python train.py --n_layer=24 --d_model=160 --n_head=5 --n_kv_head=5 --head_dim=32 --d_mlp=640 --vocab_size=2048 --activation="gelu" --norm="layernorm" --norm_place="pre" --norm_eps=1e-05 --positions="alibi" --qk_norm=false --attn_scale=0.177 --bias="none" --tie_embeddings=true --parallel_block=false --init="normal" --init_std_qkv=0.0395 --init_std_o=0.00571 --init_std_up=0.0395 --init_std_down=0.00571 --optimizer="soap_variant" --lr=0.0043 --beta1=0.95 --beta2=0.99 --weight_decay=0.028 --lr_head=0.00843 --grad_clip=2.0 --warmup_steps=200 --schedule="cos" --final_lr_fraction=0.1 --batch_tokens=[32768, 65536, 98304] --seq_len=256 --doc_mask=true --train_tokens=490700000 --steps=8117 --dataset="wikipedia_en"
Each number is 128 + 24 x the weight over the matrix's rms, rounded and kept within 0 to 255. Layers, rows and columns count from 0. Numbers have three digits each.

# layer 6 MLP down (transposed), 640x160, rms 0.251, rows 346-389, columns 0-159
166140129167145140062148133100130134134144123084176173140115160099142125114125143137141118130109134133104175125128125089099181074123124113117156112119141125164162133165136114151134144101189092112144140167127102087136162116137146130109124103117133171124143155121119134173150134139132164164096120148161092093112126103132119128152124143116147143126089103141133151112194159099141146134145109172160115180135121106099093120145134092159094127159106141158170133122093113124168113154108140
100112169170122120130093157085112157089131128151098119128135107125092106131168106123139139123131220131149121153146160094178109121131134125134140160125129103104123107129137108141123137176101131118149128118099112147097144087160193131180097127129155097144158135141139140140140140117187118158155120138055151181187108150144159112145107096131146149103136110151144157102128136100126135088117163123136112137111111134173130177135113120110126127149120104169140144092141096125121108168136139
078123160139085148115129164118115162156118143078155141147159114140117136134144119109151146143136128110139089109105126107128171108135106163190153097138107111147152138139120106105107142131116161146152092155076172138111114136085158115114150129091066123118167124099115194105105125093082136121124105114186099110135150168142147136132132128132132141174129113137115132136192100106104148120106117130096138068144136133128094113131108135129141164162156074128137140163094113146149138132113135
119148131148088135143139120099167155168150147090109146103143156115145165117155120163144145150138113087130125141076117145095138102167121158132085089119165144152109159130118117109114142088167101125156153106112122118097152111144113094138129103127149137115151115098089127160078173067135122112086123169162099122109112104127115081124116111083162111155177177137149140104134157180116097124136136084112150097141143132135152149129120119129124153125125152133111129161162138141159106106114135
110107111134157095116150153147109221099090128163128129152154162158177165116147136131091090115137121144119131173111154078098199130127140104100136090101132142134094125156148094094127127181092085145105149135142109091148157128096122161142116133164075088133126145144109148130117122088127119128118119162132169119108164106132103129167096132191088105132107138100146166150148126149105142117131135129120023112143109148106164123146086122124108186130128125123136128146150125097120124126128123
135151083115132181115152126149151115136110099125160144126160107108141077123146116096146132138141119087168104122125121128159167129127098152147169136134129124180056116126112134164112091136126099131147116125106176142124108119150115093132126160151137144118101129111117117151145077169112169142143079132121120116145130134123103163106140146129114122094124132143098107124080105164109125154146103137100140137142122137161131141108121113123120151138082135149134118139162100187164187107099124
122160146120131122073125150123140131131115105112138153106121161128117146121103118123130171077119135130100143093171142135126127108125178102135125149149137172093116091126122140138116092126171145091123102083111125140176092114137133102086122125104119124094107126128157184157101146182128115102150159177105128151099128133173144098126087175143131113109084126119158133161108130158150169103156128119131148135124154122102111141150132144108142152142153127141066132120161110146149147101091125
140131145135132137132126113147141110129115138108150122106101183131131099111133091152106143112116112139134134112135129126154136130158136100150116149148148107133163174163146083166140110102116135116123129114138122108108135138127140116096136130116141114139111138117153120159110133112137141111121134160168121114130131098134119177117139143138140136139154158145131111174111145133111100179104140154161136154088114110108117117130133128115117106132158142167071135105158126125125133077153150
075115149132084117087151143148165124141099131139121132121125159096120125105118108111112155104081130154165110102142147133093182159147116136134129128165122094098127088158126104103171113157129120174145156144142105125155135198112068132169119112122181150115130133115113165093139119158128131130097137115123096096127104155131130126110144157150107116134127100128175147135127084118114198117106114152064165110139140113148113122153161106135132097080138128100170138135175128120162154118130155
134105109154104131101100165160147119116135155106128131122116133095134172148161112119142084106134145106114173127111132138126114142145123089128153100113107120133153183153164132123179101108167092125116147110064122127166127116121116143136127107159094127169193109125169160091112140140092113072122169120116127117180147175158101113126134131112127111099095167122131117106171176161122114108111155108138147132101094122147099168163125134173114094163125127104118162120130130141128125112125160
138109128149113156155171106154162135086120110152159137127141122169174133123099094124127124126139081123144133104173116115100130138110139089132100125139127138106126182138127132139106117142134109126108143145117181087134126131126124096105157108137171118155117142123138153195163132151133113172153125141200121084131095151143157135132131117122179133110127089140133126087115118148121155083152123123130122103117111139136185170113133127073126150119111142144120109145156161143103100089143168
136110118089111134159163125145155107114149094126155168122106142094155113130110120167130139101135169147140141144132111143133089138133154120171125122119154095125102110148166105118149135119093149095141127082145147151072084162128102108145164107141091123127119099123173128120158125117133132137178140131131152175096164160166120119120155117133136131070087123162097120083091143114160139090087140106113133131139129128164117121095144104097150077134069140118134132157092169125124138198105159
156098127150136141129141102141153154090111130123108134144138090158104098130128111115086084141139158112117141147136149129147136167102141140109117144121176104075129105124148141165165155132104103147141130117131127126127150086140114114105138157105121102165109161128118089176089142074148201134117097129086082130186145145156131108149137103156144133154097197161133150188151156189117128109081106114129078122135130105121082114097140148201129158145176172159127114103120109154188137141054132
120116109143112132120159185137132157138145054102102152107104104078122060086166145135136133118143095132141097122100160137163128159134108124159164121154157131122207104100071076114171086101133136116112113197174150159145109144145141075126147085094167128143140122109059140118117145122095169135162120183139172111116080141098170140142163158128136129147095193155117114136138154082132148107124144172127149126096096167167128155144103145124112041116089114157169100155101175127121098148152101
153147120148130131109110115097164151120128139110128142120126157105099120174121147113137139100138151123120146116160122120132133122142122116143137118099122126108104116149127132147103120148174112116116103158136140109131129138145135129150123137156117154128113138158104161141072145115115146160112145162134125145131106147088073141122134135126135095155132152122157111162138175138091104132124105113135183111117127134132119105155099115149127104138155142104151135172146147150077082160115127
139138164109131109098111117117131094114152155128132106165086121118167154154137141116191107130139141087126144112105176140155166179087103142121125141153146099159126142114103116082137150120141084100095148141113100095141091107189129129129089082135139132133142103150124124118120118164106144116098110148131131131109141101126087135130129154133112129113146097132108153127138190135135113157121122111135117121122138115118125105132131121123076123143123154106147122122115089164135098191153123
122127095135143142123132156127111164133117145118082136146128166140103139123127206121107117090147140127120127111112127157141129109132161119104127119149150134170172148103111126148157107125133091121132080136100098139123153115148110067108130140102151087129157123081121133091155103123136163101113073126121129134163136133109107130080127155130138121124121127140080136117156131114145158122147121125137137131126121143102160102142126131156114144127125113143121129122093149155173155168117100
107097113127159138118120109114131136158130152133110125136100099084135135109160115126110143123131114104139154147112122118083162130114181168117138133126101095125117102108133139119106169133142149133130106103091128137068106112095144108135128151150145159142121133101139105105119120148152152137120127137147093137126134104126179135112134133131095086177127111128093097136191149129123114106141123154103113132148105159128124113138115104182117114104110093120149102119104140092124158097151166
117105129130118133130100146106153139138145166124122142113109134149113137139153073107099157124124125132155104104153162162086135126151091129148168152125095144099123158121120117161145126129152157158136090109167140125128097126131136156080130167139130130124101130110131104138099160165133079081135147138134131117133123126146130140129103168132137114153103147123135103143103149118097092132114123097124133096148161100158116099135151125123152119134121104140133131113122144121080141085108118
151106063125162145110088080112114101162116130126120088117112090108125131085155136151099142113133145186129099073085120158083159115118093088115130131095083135132134103107143121104107117193099155159126144121111150145126096163172149132112151077111154155156104150104129154138122129109169178134159135136144083089134134109118162126125165123044173118127149133124096081140144120131131106133168131152092120089135126168153160103139111170149112150136181171156145182119127149145167115140157125
135132113138164178164143073141126138150141155130107073134147078089131174120109099105135139095151112115121139159088125114158108119150125151115136162098160157102102127126113164104133131174118149104107140114120117112091110132137125113113138163146161163149114178147094144091136132101114117127141112157121122113157131107089144107130109139127151139140135146135102140148126134156096143088124143088076143142129130135115131129114127116175109132119131148161163119115120108125096151150088106
102135102141134078179139120168106114135094117148103114113163144147089127127135111113168085144139126118109098117099106121138159153133166109142127174154118113100168136154114135116098093165136091105105130152141093125146087135115121153124104140104125112177144137129091148161087179123135099168163148122066139092168120099155134146123111114080099143120112147141107135119093104128131091095112181134101130135109151118115137135126159162127129127075134150135126111123112108123129095139141121
141119128149103107110121132164131136145166101137143104072156150157083115120116142129094148152107135090098188139134147128141109142133142159085126070141100121115144105128118154104127137132128160145144126153123103090128109133107154114130108166173128184133122137138125120149119152118124142114127149108133150122113108141103153122137127140124153138177136096157130141136118121106091121128104131177140140118112119150176125139156138143125091113108136117135120152113158102102164131094116134
126082124158137153141099104145155149127138132178103091077129142116138129138156147134091127155092144096143133169128092117092137159123113133135100103117125141098099120102120113136129160119123104184114141143112134100144102142167136110115151149127178123152123126088140109136138132120163131085148140125070126101114130113160155126107132132164057140118104143161146122158105142147123105118129106122153096118094149108182148069138110128101104119085146106044183131149166107115083140147135136
084155084135128127088115139096142169113148158140141111139137118122132123121102091113179101112092136116140164117114112141127167086117126174106127118125139139195132175139147100150126131100144179095113125159136112084163154144132143127126136132115150136113085136104136063127151149141165160098146148123118064104148101133172117112119116120104159090119171122067160134136116111127107120168169082130131159139105101123110116150142117150115122093114150138113086157115193143152153122096107101
158151126138134122141147152105148096134132165132144106178112087104075158125098112105105140104149114126135125108136131086155122146132155130124137139117142158175114135131095177098123171080136160150116128099122177147102110151100134124110143098089109157124140117137146121165149130127113129108159122128142149097143099120117122133149108135099106146129150173115146089084095164132142139150108136090143104086151097132101136137123083091106130150119106077098134133139117098118135127130143141
169167085103130166113185126113158116170123137105096193160152137122147080156126150130145060149163127088128151144144131104112112146155173158145135108112145120145130114163097115164177057080162154129129122128137197131130129109118112107116103146141122134176108134114076115108127144147165156142163137132150127066134147097082120172141135180146093143085110084107127122098116107112129200111149125072085132130088136136111147153123164114100115112133137107166149099141143102122142117134106099
103133084136128086137114167144136128184135074132143172123109170141145106163127126119106105155144133132101109151119136100154035155134124135161113134128145127121129135135153180140151097106155125114099155081093152108126138056136129145145098106138104138141114095064108144117181113124162133130121131169118171155141126074134144153159101121153111114121078093191057127146143146109144135131143137136142132160118158094112144100176142133136143125109107101153121152162169096164143127134110122
152085107130169199152093131145094118145133145195198128089126124120138207108125106189099129103142093142140106110072092098106156116159155119156109154092141139125138143126109124104154118183132092104105124111134153145126127120162140110151109133121147146086118115151168118123142126120140115138123115065124122161101138098139159121075069121049146080176083127135155133126164146114117128159150157145078118204137120132141147174121156147124142095109151163128142137108168129128084120152153199
121151153155095137158117118158126167176159072093176148140165115108117120130137123164140104124137130126105152115095109118136183127085095089116142127096072100148106140107126123077144087122110106120133108082131133162137132148138125152130144122127143121124113104086117093123130101081132132136101054128160141162120129124137125124129100090112117143108160141166140152113113134128151126159074155118125119144102164124157112145163142147121166118128121129141122144124081132148120086156142145
071117096136119130111110123165113119151178106149143149114114131136148138123130174092109107131121124113125112104115099167170151127130105118088174156121122112175075148131166089122158116148090124105128129132173135149147134116145160158135163146154090124148131145115113112102098102099098151134128131132145133091113112157141141113157124125108127166101099144087111141188137137124158141118161114095123105155114148169114101128156156122105122088150139144102158153141123151137177157144079153
132093126137120142134147119073065095134115110118107140141103156105155121157117182141093107103134122138170145147087065118147103122095091072123112126129109108097105118122123111153143110135098133134105118152138148122115140130131155131128178152147121169133162109124119125143161145075106125102098094133135157164094135101137126138135111093082146094145115144153137140096099147169145104100139089137112155110125126181130137109155157160081169104125125163169101150165122153110131145098137146
093124121115144129153141126131082186148145120123115103139100109162113140112151120126095118171146135122202100151099129110121119111148142142164150158147118110154135129128126107130137168130119113112134138113104116133116152140088102098139078127102138140147112121145116071138113177106121149124097109089110140151138117165151132131117110135155138112130135166107138105098127090174150153133071108140136123127154119136134117129119167094137111165121136129140156144099105096183124110174137132
149144108125128171115054082149142137134160159118131164211122158122178167137077140128092127100150147133164117150097136062107073144083150107102135153137154143127144159113081150121076154128147146143177144089142148071126130148162083162130149159158140090145112136145169149169139050103153130128110091097141126093124111146134126175108082116110095148114069109135121148122134115134158115124128136124106105173110141101139155127153119102127083124099138103105118110178133110143128107155118164
164127118103090121139149137178099145148121107120124140113125121115140131105143111150125111157112112170140119135134143199119138129127133124137139145140144166135157094150175139151152107122114126160137098099106119108140104143123180115102140139118143141117095160135132124144091137165061176157109138141129119076147105133122092126162169082136187167175169138133137154106135120140142109116122164135167144149123111133170174135118142168132115095162135149166141149131102179141120126160146125
139143157084179086102122121103131145096135136134124149155131159150149098126146162139159127099136149159146137171122112142123154144165147131117121124110099098110144100135100134149111134135196126126144161142103168139180143125095134121179144118147118118139117138109087088099112176112187154139137125145160132132112114115124132097095112153133127105125126132132135118115126102136107121128144116100171159139168157146124133152090148089135165140121117108167108145107150128155165118152138107
173107140133115123147137142142115137111122128093120112128173182186136131133109125158139120114118151113133149142133127115148110110103118123146135120137141107166136116137140151133109116152169112127129131114124104151103165122166167162126117107130148130156086125147138162121107097149125133147153106157111126080122156188118150118151114137102117149103105127118107154155107119123126109101123107107122123128096163146137127116139096151096137131084127144131115111180132180176181180121131154
155129134110099138106113120128148110138111128118152086165133125130088117147135099187154122115134136106121127133166076145152107102126183114121081125136126118102118130089132165147147135125162087097102157131117115106097135156095106159105135162194179129134132142121125113127112178118166123151129100105127110147152134171119108142123120120106098168132153140148122115099116113160113075093157099117126142141104141131103084125100127100165086107119150082093148120097137126132141174121117125
113117141144119099153114173119140126098114096123112115124129129147175166099080152134113151135114169130118155086157139139104143113101104111107106110101104127118138115151115099162137102121124105096124114122116159128105128126159111116126157104120148112106085134070131133147121082145159123133136137114200127088114170119120133123124130123129084132151160123121148167120148142099076135111116141195134153080138114144135111130115113165179115135111097132166193089118122094114125134106141172
131130101103090140076118136106155135119141147107125114136175141118125152148103154150141124117169123095078120108121158081169147151129153136120135085124123133135110107166121112138138123082154108090128120127108174131096158116132112102114108116118127127148154152121142183097123108132147127153089094138117137074156120146151148110110102150130139161112106115166111143116169126112126152122137129098172124165116157151098112113170166122122132124125113108130127113122100104111177142111153134
140107119134084096107124136109118096115086122149155105085129128136124144108126188118141176094083139191110114144129137119089126143122097145102161183132106151131101065128138160154090140132144149134145144108150131160169109139127099096104104101111124143091124123110107127073125126111096120146125109136127130132157086137088128104122114166137114127161146139131139112114103157104157127125170165151121158148149105143140157128130128146101111096191122164113079114144177127120122134143128103
122153145141137123109113103120128129127110076138131171136116141133092102142132140124126131129140132147131135086102143134153159108105104151089086112122136133114140108105113107133134154157097122115164148148120146128145098114159089099095115177148088083129134111155114133099100102121146115116144128119139112118152144122129100138130160123110153157096127112119170129099195136089108134112136142170148128137137100120160093140117104128163115141117105091148156092139143072068111175127089129
141177129129117100108123143117115127111157127069157121149103101162144119120092129144121155133151100114132171074112153111137142117127159151159127115130099095121119134142161166125104124134136088134103144151137118189114149097102132147146115098118154151125170146147169074180080159137101155102116137123142128095115161134131147070155090135116139143113100084092175172139115094171134114116070128140110123145141132114146089159133138142107128177129134167122175135091140119130124144114114131
102126110103170131115135112129095163153129118126110110112132113130156110124094178095146125123188121122106135132108100095131060144118114121088127147155159107127103081068115110148132108149136106161149112129098111144121140128127103123116145140099132125096098128077097157159121046150120110143178175126131133175127119156197116152103124124150175105152093142123091128115146180172145127160095123155136081132109138108135148108130128061143152122108090127123148120102137105152164122168156124
# layer 6 MLP up, 640x160, rms 0.256, rows 347-390, columns 0-159
141160104128152114098133065121141089114161138140157102128129089116166127159115157102145130135137068102167157141131155153109130149159119158104113083154126122119135129127123175150138142138151138131140122145142105116141134153133082150098119089188109150129089088139117125125129107161129154094100127156146123113079123042151132144130134131094110126116117131156102126130088106160114138128100138114093152128136155105090159099124149146096129125109151127157177181148081137180149114134159156
155118125100115129177131126136118083139094195152141160132150147127103109094163109092132133138144122181135161174136135126152088126117127085133096140142095113128106128104106155161137143101151122136142133083108133122148135100121111157147088127161130127120133159087141134092109131166121096156086096111103110123150103092106111114121181169112141152127142151136127135166153056139136118111132148140100126154147123138147130157123135106127131111103163130088093145168137134101133091105107157
137139132145124080070102123156127150079109140118097132135126141163144116120128167154154131134107145138129145116123115118119136084134147135124100106176090110104182120157157167148165151132135148177135088116159179123185140102156128140110151088107130127115110150151120118146162096125125092107104132090129114109129121149114165154130163105119127177147089122144095130098137128113078144119161146123116127145101142127115150090117160118121153149080136167130133104117158134107109125120127141
135162119133140118154165138155113127133100121123136136126125152137143136091145087131104145181128153100115158127141092150130096120116145168091133115144154187103118143164119133152146081109128135125115130119128163127145167142139132114122093113139075156161105160144101137146126138124154099120143098066113120094097140122119128147138131116093154161095160139118143116147126088127139100120140122068139089151107170090122120135147128126122125136170106128172184139084140114130087117128108105
149138150093140130121114151114165143102147146116110091141089148137114138138157121120152125120129143165115166087148122161158102137101177134129117119135125134098184129159094087113124138103130139152099128139148118148119110145110139125124093109138132129136143113138162159125130112095165113097095097110163133130116107105102157128100123114151142125188166104121129154123154109109127123136099101108110130123152146151133146088143140130149126109110121109117122161131115138080136119171100122
160145105137123121154126148123157137115109154171126127154124081112148108153096136161115101144130120153142092124105133143110130169156134150111152093103097106133132175127118175127150128110136093104140129125171091093100158116076104142195129165107074118122115136130142130150131100153138118116092112100089123070150129127094199130112149115133165189142128115119087135128134145127112151108115118170127132137169117197135140095132136118153156155099151123131132094137112151113110103120099129
112116134091101151120108150083083141118127108127134150161152093128146161125127127112148084183149135105091118168157127136124113128129089126109097116126094125128096110073134147092121150159137110125117096131159147114114117106147108110141123129141125119142137088154122132107155109192107119165111132124112120156123129160089134087139119112105128124096121109114124149103164106175115149112122157130111097140143101152160149141126096126123129107104125138097186104174067171166123139190112128
148131094168130183113096156069127147112123123129151111120116107131138150128173119150135115106148085115148146113146163077115080110128161162138122122128167093080133148118146138119090168122133096160124122164126138139131145139146112109136125119131120129160144097137121095105134122116146149108141168106153169179111080100124159119100126117151133125145136187101107128090164133120145087133147122124121093103116111136060180109080158123119141157150107135154133156144109151111099094139119049
139189153144111165127148110142134106124104125141102145123140105158162142135092132108114149092121083106168111141160112127112125097130113159166167123128114144116170129087157131096133137108125110118140123174181143157091166114137159097066139177122133111097105127146137112123187117105148174160104113085111144134115144128175154166139133160107133154125115158107098149136103135132140152150110102095156113116101101183095120114072139106139106135144124108071114111105167132099122175139133127
108153119123141138145127128131095141120156106115088136109122135082139170103134119123141088096135131153164140109149102145077145122162128128128155184103163120170179117134134101118133182080066162119098181178109078158113163115113201168084102141108104118127178113152147143099166105111142132132139158089112130081155113126134120136108152120104105129121106153123132113161160169124132157123140114124126118130094128121105118095126142136146132125175097111129127166146143162120137136115123086
134122100142103142111157095081114141094169128085085100111130140141173126101140127116127073166138120117109125112157111094150130152160116142114087136111134155086067133151109102111140169083144155142158141123148126118155117134114127137117124090112106112116122134128125162132129138130133109177113140102104141101156152157136139087102154134095157130141114152119130136132092151146143096079117123103126118130135117085160125152125085171132113121122156156115117161114125121144142165117095127
186057155155108092140129138136116133098145182145166112165134144135083138148151161156119155131142105154160086139142083110115144079124122167136097172091099169095132134109121124100149113165126118093100134134158121130136087131111154141148097144150102129097136139131141135136164123155107111106137126143145113147135141151132136138127135110114105104124136120143139116119118153100132081110115156094154147148184062153141117123168145118154132161113151100198169129094117157153143132111151114
133133090107142174134104109096143138131089124094130118117119157076132112125176100148132132105099102180122134119157122169118137087169135139118119171186132133171136068136105103103082147122093119143098115153103135140104123118140066106154115069128139136146174148134099109097146149111130138111082148143188150139126107133129132112119157140131139102091145148085176097096170120155135116107153113154116159175137096148127171080115129141098160120139135090064185153188101153143137112119115079
106082138113131153142171108191093104133119142112154110140118111111139136102147112153104118155120108141138087121161118149114118115145091121115133118112103118130150107093129090123186133151115141137142125136086096127130098102148137152129136141086155110100156163087118117138140141130155129100113134155134149124158122152174174094133140129103131151114102128127107116085138114116129110138108140170126076111118105134125130138113163137135181154120144091161076129108144119128130129119152155
101126159104166164123139155109113158085065141136142118143150132139106133096098106120097149085126113138143115122128120121112116110147128116115077116117136130132139143129101161143119177109144113132131135081146104152086120117138156119106156161098084127078123135137154132163148101151129125153150118085142078091163125147130143149113133113123140129167104124145110125105133077132154138108101155138107126123104073143122141121187139110167126159106132124153122127114132125115141098156102149
098169175122143135134115146159146108135116110162146122144130079080136126131104085131152135125134159143127123114152165154145103169151102136124121135135111148167066104098101109121117102120115149135123172145126153123155164132124132125137111109111148147126139101173145087136145093161128085140121151153122101127162105143152126136136136107132079133117109104127165096106113126121150141114141139116107102116152155129167117116156132079107108132116126135121145120108130134117129092136119124
148166163128091097164093183147116141114141072106171129135125120132113095129089136119151124111115150141118110114127143156165127145132114086174118133108120147121149117134097116163109118150113103129129119143113125104144139142139107189142108114131109151131146076133109153155154133127138150111136119121114152118173122142110096114166133118135155185065113143119150157160092098140129118143104136101151130118119124098131140138136126175097104130141121095146094157142145135143125110162110117
119156130106156122104105140147118121138124103101165125142159101113174115112082121126098162130136160115134130116073104119138128158119145150151120131115122123172122110148101119090146130147097128168136169123087119101070137181114126089174165103110115153140157131163158123127152110108142175127133108110124116135161133141130129106169169092156081112138130135110140179115125112149134182131132144129123110140093091178093125130098089154118144134137181177082142108106126150144146120146105154
149122095149144180116139176140118122154134126115121128111089136102177169104152116123111097114105112154112139091077119139088142113149143132087131114099132110111108166105118120154179106118128127140094140097091132104164172130102124123127123136151126140082070131106137153094116116133131111148124108132131079086084142119147153152123127148127113132127171171135143162142138083106108138131126164141142128148134156117135125140116122129144129098118196168156154119111141109101089127136130167
159132159112108075105121182157148143117145117107158142094102137121115094105131152107127114128160156131133079121143183117125115087125151101144132087157097116187105112141130090145124119135155125154129125143122143117152130104158121147118122125096130115141136071129185104124139130161110133123102157099108149121159130121128134109155171089162126133147145107080112121101122152085145130131129159164169092119082122156106138139121155118073128133134134095132082123124151153134136103167149184
176126168128120183083075108100128143148153126135131193117113105066100120134115139131117182139122137123088153154147130111075086096120129122140131106089154149132093160115102106160114136104120121126132110131094149140103149139150143141113158139129165158091099134134128084098131138152107129131139116171192148143121157124117126155117118146130130118127124116120110138135163185127135139163114092139128154105137131138158097125139089110140129111167081097122159133165118128143151164108127120
117144113146127162142092093145131167115092139113130186174107145125167165133107138106159131098081107069157131150135137139113152077095117062132119172143121123128145105131167110112168148131141112119146091137129121119127136086151136130110191085132111134114139135149103137119148086141120096112135103153139120118114113108157117103150147114084119108101107138096112113121137130138162130154115114109143096135107102127136155115115148129105122099163115123137111105151118154171110153149124097
099162150150145112128128111140122126148124141122102070200086102125091127108129113162154120150138123154102140064164140138151135106111140123171138126144190131132138136105144139116162121134092118166112138091122094131081069110111141137158142123120108097085119141194153134101118157171155150129112129147146101154145083152127098136116113135060157116132117106136145124107143116125121161127099142145123154121133086149127117130111103105159127162128187177145072143104148119154119155156079131
102183140130113156149134149130123149096122088137149116112074140151158124117145135134148167150148172109072103085121106130144130140133142162187167175124135123095141119137138092117114129121088124172060134075122145079110131123121097148138107067169136130168068088158095171127122141102111107126126141138128152158105097119089114163078134131121109116134136125169117120151122172124111119132115172102114127110161139101153152111132121089136107175122109138158120125135117113080117106145174104
124123132116140125133117112148092166105142137150125123132118161112157111087109088151160100130156165077121153120156129160127127110112114095129119147140121107117095131113173120141123058108147094140148122114157113093145138084197151133146085164162124128131068074147082148122106119115151125183122099121099116125084159116116107140133110130121156113155130115149059145152175117104145144110160119123097148136066173123156105146140134128146149112170125155170127120118167169122114100151118107
120134150146120124133114147150162172122071135116114092145143138124138188118100087141108146157146092144088138160155136117136127126135094128132168130112142128136139117092195151141076086152102155172120123118105138113130122107105097140078103135194111173156123125125118116146183118089121152096118121116118087110101080146138138135096126159094112139130091135113137137188094123128163128129133149131124116140104110105071116120117120163154119157111132147153116163106152124143120152125129136
143124162105116134101124124137131139149113090104135125149144099123182132171129161122108124126145156124154123084131096178141160140110087129112171123155088123125142180110140084131134164137093141173096168148117125162155080129123158121087112146086100105137174138123156111085089156193103137126092132108133142118111100133141111125116082157133171138163174142118125119142108153152128172127086070108124084133135154180114136138163123113142099120137120134145121126098133152098107105113083100
136106165145128177144131139113124142113106093135192138161149075116170112140111107128145119130134144137138165134116136141167140091106098160119117171114120116135107145136122132131121164188144104145162074068087136133144101128128143111121108136144129158120126136134117122089112123120188162150097114122090180198116139118082104118144160161107112144095118144112174107123168105123146137130136107108107129120144091123134109152119116121123112130121125161196092124150081140128164127137138117
110121157151154107111087094059154101125106107126067147101079166128110137104150144117156130160101125121112097174162156164127082124156138139130118137121153137102146092141146107118114144110123134138071129124150123097111133144127109123114132083152159114116130127160151146133116178166131091155165208123108183113122113149133110109116121097131109132122092085126128102156175137146053134117159092140137124114112133113128135131118088138157164150146127131112174153098121121131145163119150138
120151130129158163127126124106106110107117137112119140151134130106146127134110094153165144146121148115148150150117125122147125136147130095136091142080135104144163144133087150095127128145074110158102130094155120075099136108116075137132124116187168149124098111168127121121202133140124105139088126105144106149124106137122152131129183110168103100145112083169120143094102133144130112130145130094140138109142175086111167145119140130154139144113120134129149093133124156121104143139134144
152127161108162139138125146179129137100122144143135131081126174142100108119101089112109136174154188123140119132130142119090127162127163166174144111110151158150097112119100157111138121129163115102139142084143076143137146128109118207134122106105104127091162109131117131136169081139135139114137137131144093089132153110162110139129146109129137175127136133102127124173107132128184131090140148185155123178125140141110116158094104126135093162106106107134120164130157142166088163142117164
157146165146128116081126120106123128101144135069146162077128133123147138083106134126125163097144111089101161108113104135169112110096100162091119107134136159112094134127113136105110124140163132131088141133160129126101133123155178092101160181164099128112137125134091112116137130109163126154122170116133127118132187138146133124133171122071124136168147099095118157129158164125129126086139149114148124087065145116145173106133120164125174106126118127100115109148168147101104147107137110
128100129096163070124121122135130131154127091140147151145095121132123141146147146153131132085158118153074158146154092108189103116138115130093145146123117160131148105128186121097150150118128154151160144136149132117104122149138126152129181150132142139104108122081144105161113105129161068140157138136118114117092092118091160148076141179182118134124089172158163080159079134161119128121122101147112110115129153115119133135133081143135196137160141101120112116090148160104111129149071127
120119137154094104109099112131153127142161109099118142124115120102085142136143141135144138127142160110157110159139087122144150165129147146155135105115113137138092125111126137119141180107119103123127090139110152125100122111109058151171116135142172095148128110119112125151138107091210129164151154134146127178103123150124171082140119157123108116110089102149074128110116147132101179168113143091137162122147156162130169094155181120124150100105100132118091122125132131122158107146130130
094123138146118123175092170121109115162121137114131113125092106151151113095126089104100137150137111096099145054118162109109163113124134122171135165154125159115147107157178153147128107097109123162135105138164134127077134157168106153081087119144151147137128114172150126115181082164126102085120155112123153093136149135093125146145152105125104121138116155124143149141135201102133146156155130138097118157106118108118133128142115180147107135116110100150153093139110104163093173139129134
093144130139075156133139122107133103168129078145128138124082154107074155099170126118112105104152138111121153118156127134173131142125132157123103126160109145107127168135149113138116130134122127119160096092135136116108094127081095143150132149113160121118151104110146125121104086099106096088120163153134083146115131123106144136134096149157194150131150139091168129081122146129121132130142161158131124098167115089150138133129149124142143109161110109132111165135141109109079135116136118
119167125143148088146169119141098151128081151125080138087109138121131118122117140092131149139149120143149114089138210116087133160108116121117139149123131125170136112130120133111152103132136139160151124154087142183139160079149128126120094086055064163148133080104135142132155104136115090129087178122145117119135140104140150072114154116144117126124112093158134120140179142104146169186103134141115118099120148145124182126120133124097149155110096130152084161143116119078096122135156117
103100111119152139149129122085114096183157167162095118144122105144101110131127136155098124110151081128138110140110129135123150113112157104141091148185153112141131119134082157130145104094141101103136130133133113130146127152139124171174149127115116129120122067140144114156173149137109114084137126134148090102127144128150116112150077117108154111123094121135131097121140135154111131124135085096141121142146134103120157125131179127127114103107151149096111133141128166139163091159132173
109145147141142155152116106136134126136116108099111124109134087134127071125119129086137153140106136152131108122122110159080130161156127162109102162103122129130175123133097133126112118179139119107111119108121118150138118137129141126132166114169144146134106105141172109147106116109112118117132124135144135167132097118095134068143159127115049100108150156110137111146118113159110136120099116170097102096150090100159148145090104111122098137146120124084111124171141131118070135152092127
137172142148139144112140099097135157072117098135083127119122101171149150096139146105153099137097127112161142122130107174111053109121162093104108132122128170101148131152162092091150121142109140130087108073153156136069169137125129128133155147159075109122162086155106108132165171133132138100144113064133122131105151157151119145127122116151126126156073110134103148160179113153130126126135123123115155134160179102101143088143135121148118137135119141144112129108108158156103088134134108
126096180113108140123122148145119121137132193103156098095148148115113116109113122140137142126125127083117113169172140153154108123127144120168140126087134137153081144112114098121120126115163161152104125125149099143098170119142153144161099124118142120096111133071117089152155118122118127125115118164109140117099112126146126131101106154153149141131143164138094099139132157162148134153110158111124118111121150123110158084142127132113147099136119149097143168127137132151142113158146078
121126101155134133058163151143158146098122108108151108120086132161117120154118166160140169104127135124121140100148097108180130136141126128132106140111186159114125120139120164142148149132147142130126140071112165109113140112119135097143110138173184147134164134147108107151115141121176095143162130089132118134118129116111113157127112158120123142151120099127134110149151117132124110139131086133104122096163142117146138107138144171104108127127151169164097155078082142108130141088114116
126163076114129126099143150131129150117146098106135135126137132110115135136121107151132129103095112180121158047086136149123153154172144130142087101135119160124186163158147141165119141149073166151122120138147120104123168104147104106149165127120133118097154094119150144125195081078136085150111127133087136138122131114109134129118140133098122147113120094172130145148156139129160124105076180140130112155121140148122118123112156143135144100143110134130108134117141134082083108136139120
098112126173104137109164124144097167114099144125139123118087134141117114141158126110111159106137109128158100156124141106128134162086110121097129142129143130129148133176078191159145156109144123135115118109134152145155178165130135108116157092116080087151138112129144099122134131124085080142183107101127130098129134178156125152114131127136129141123144115113116114187127127123137122097098127126100099126117090140146129138149180162144139158108180127152166168143123168115113131134143137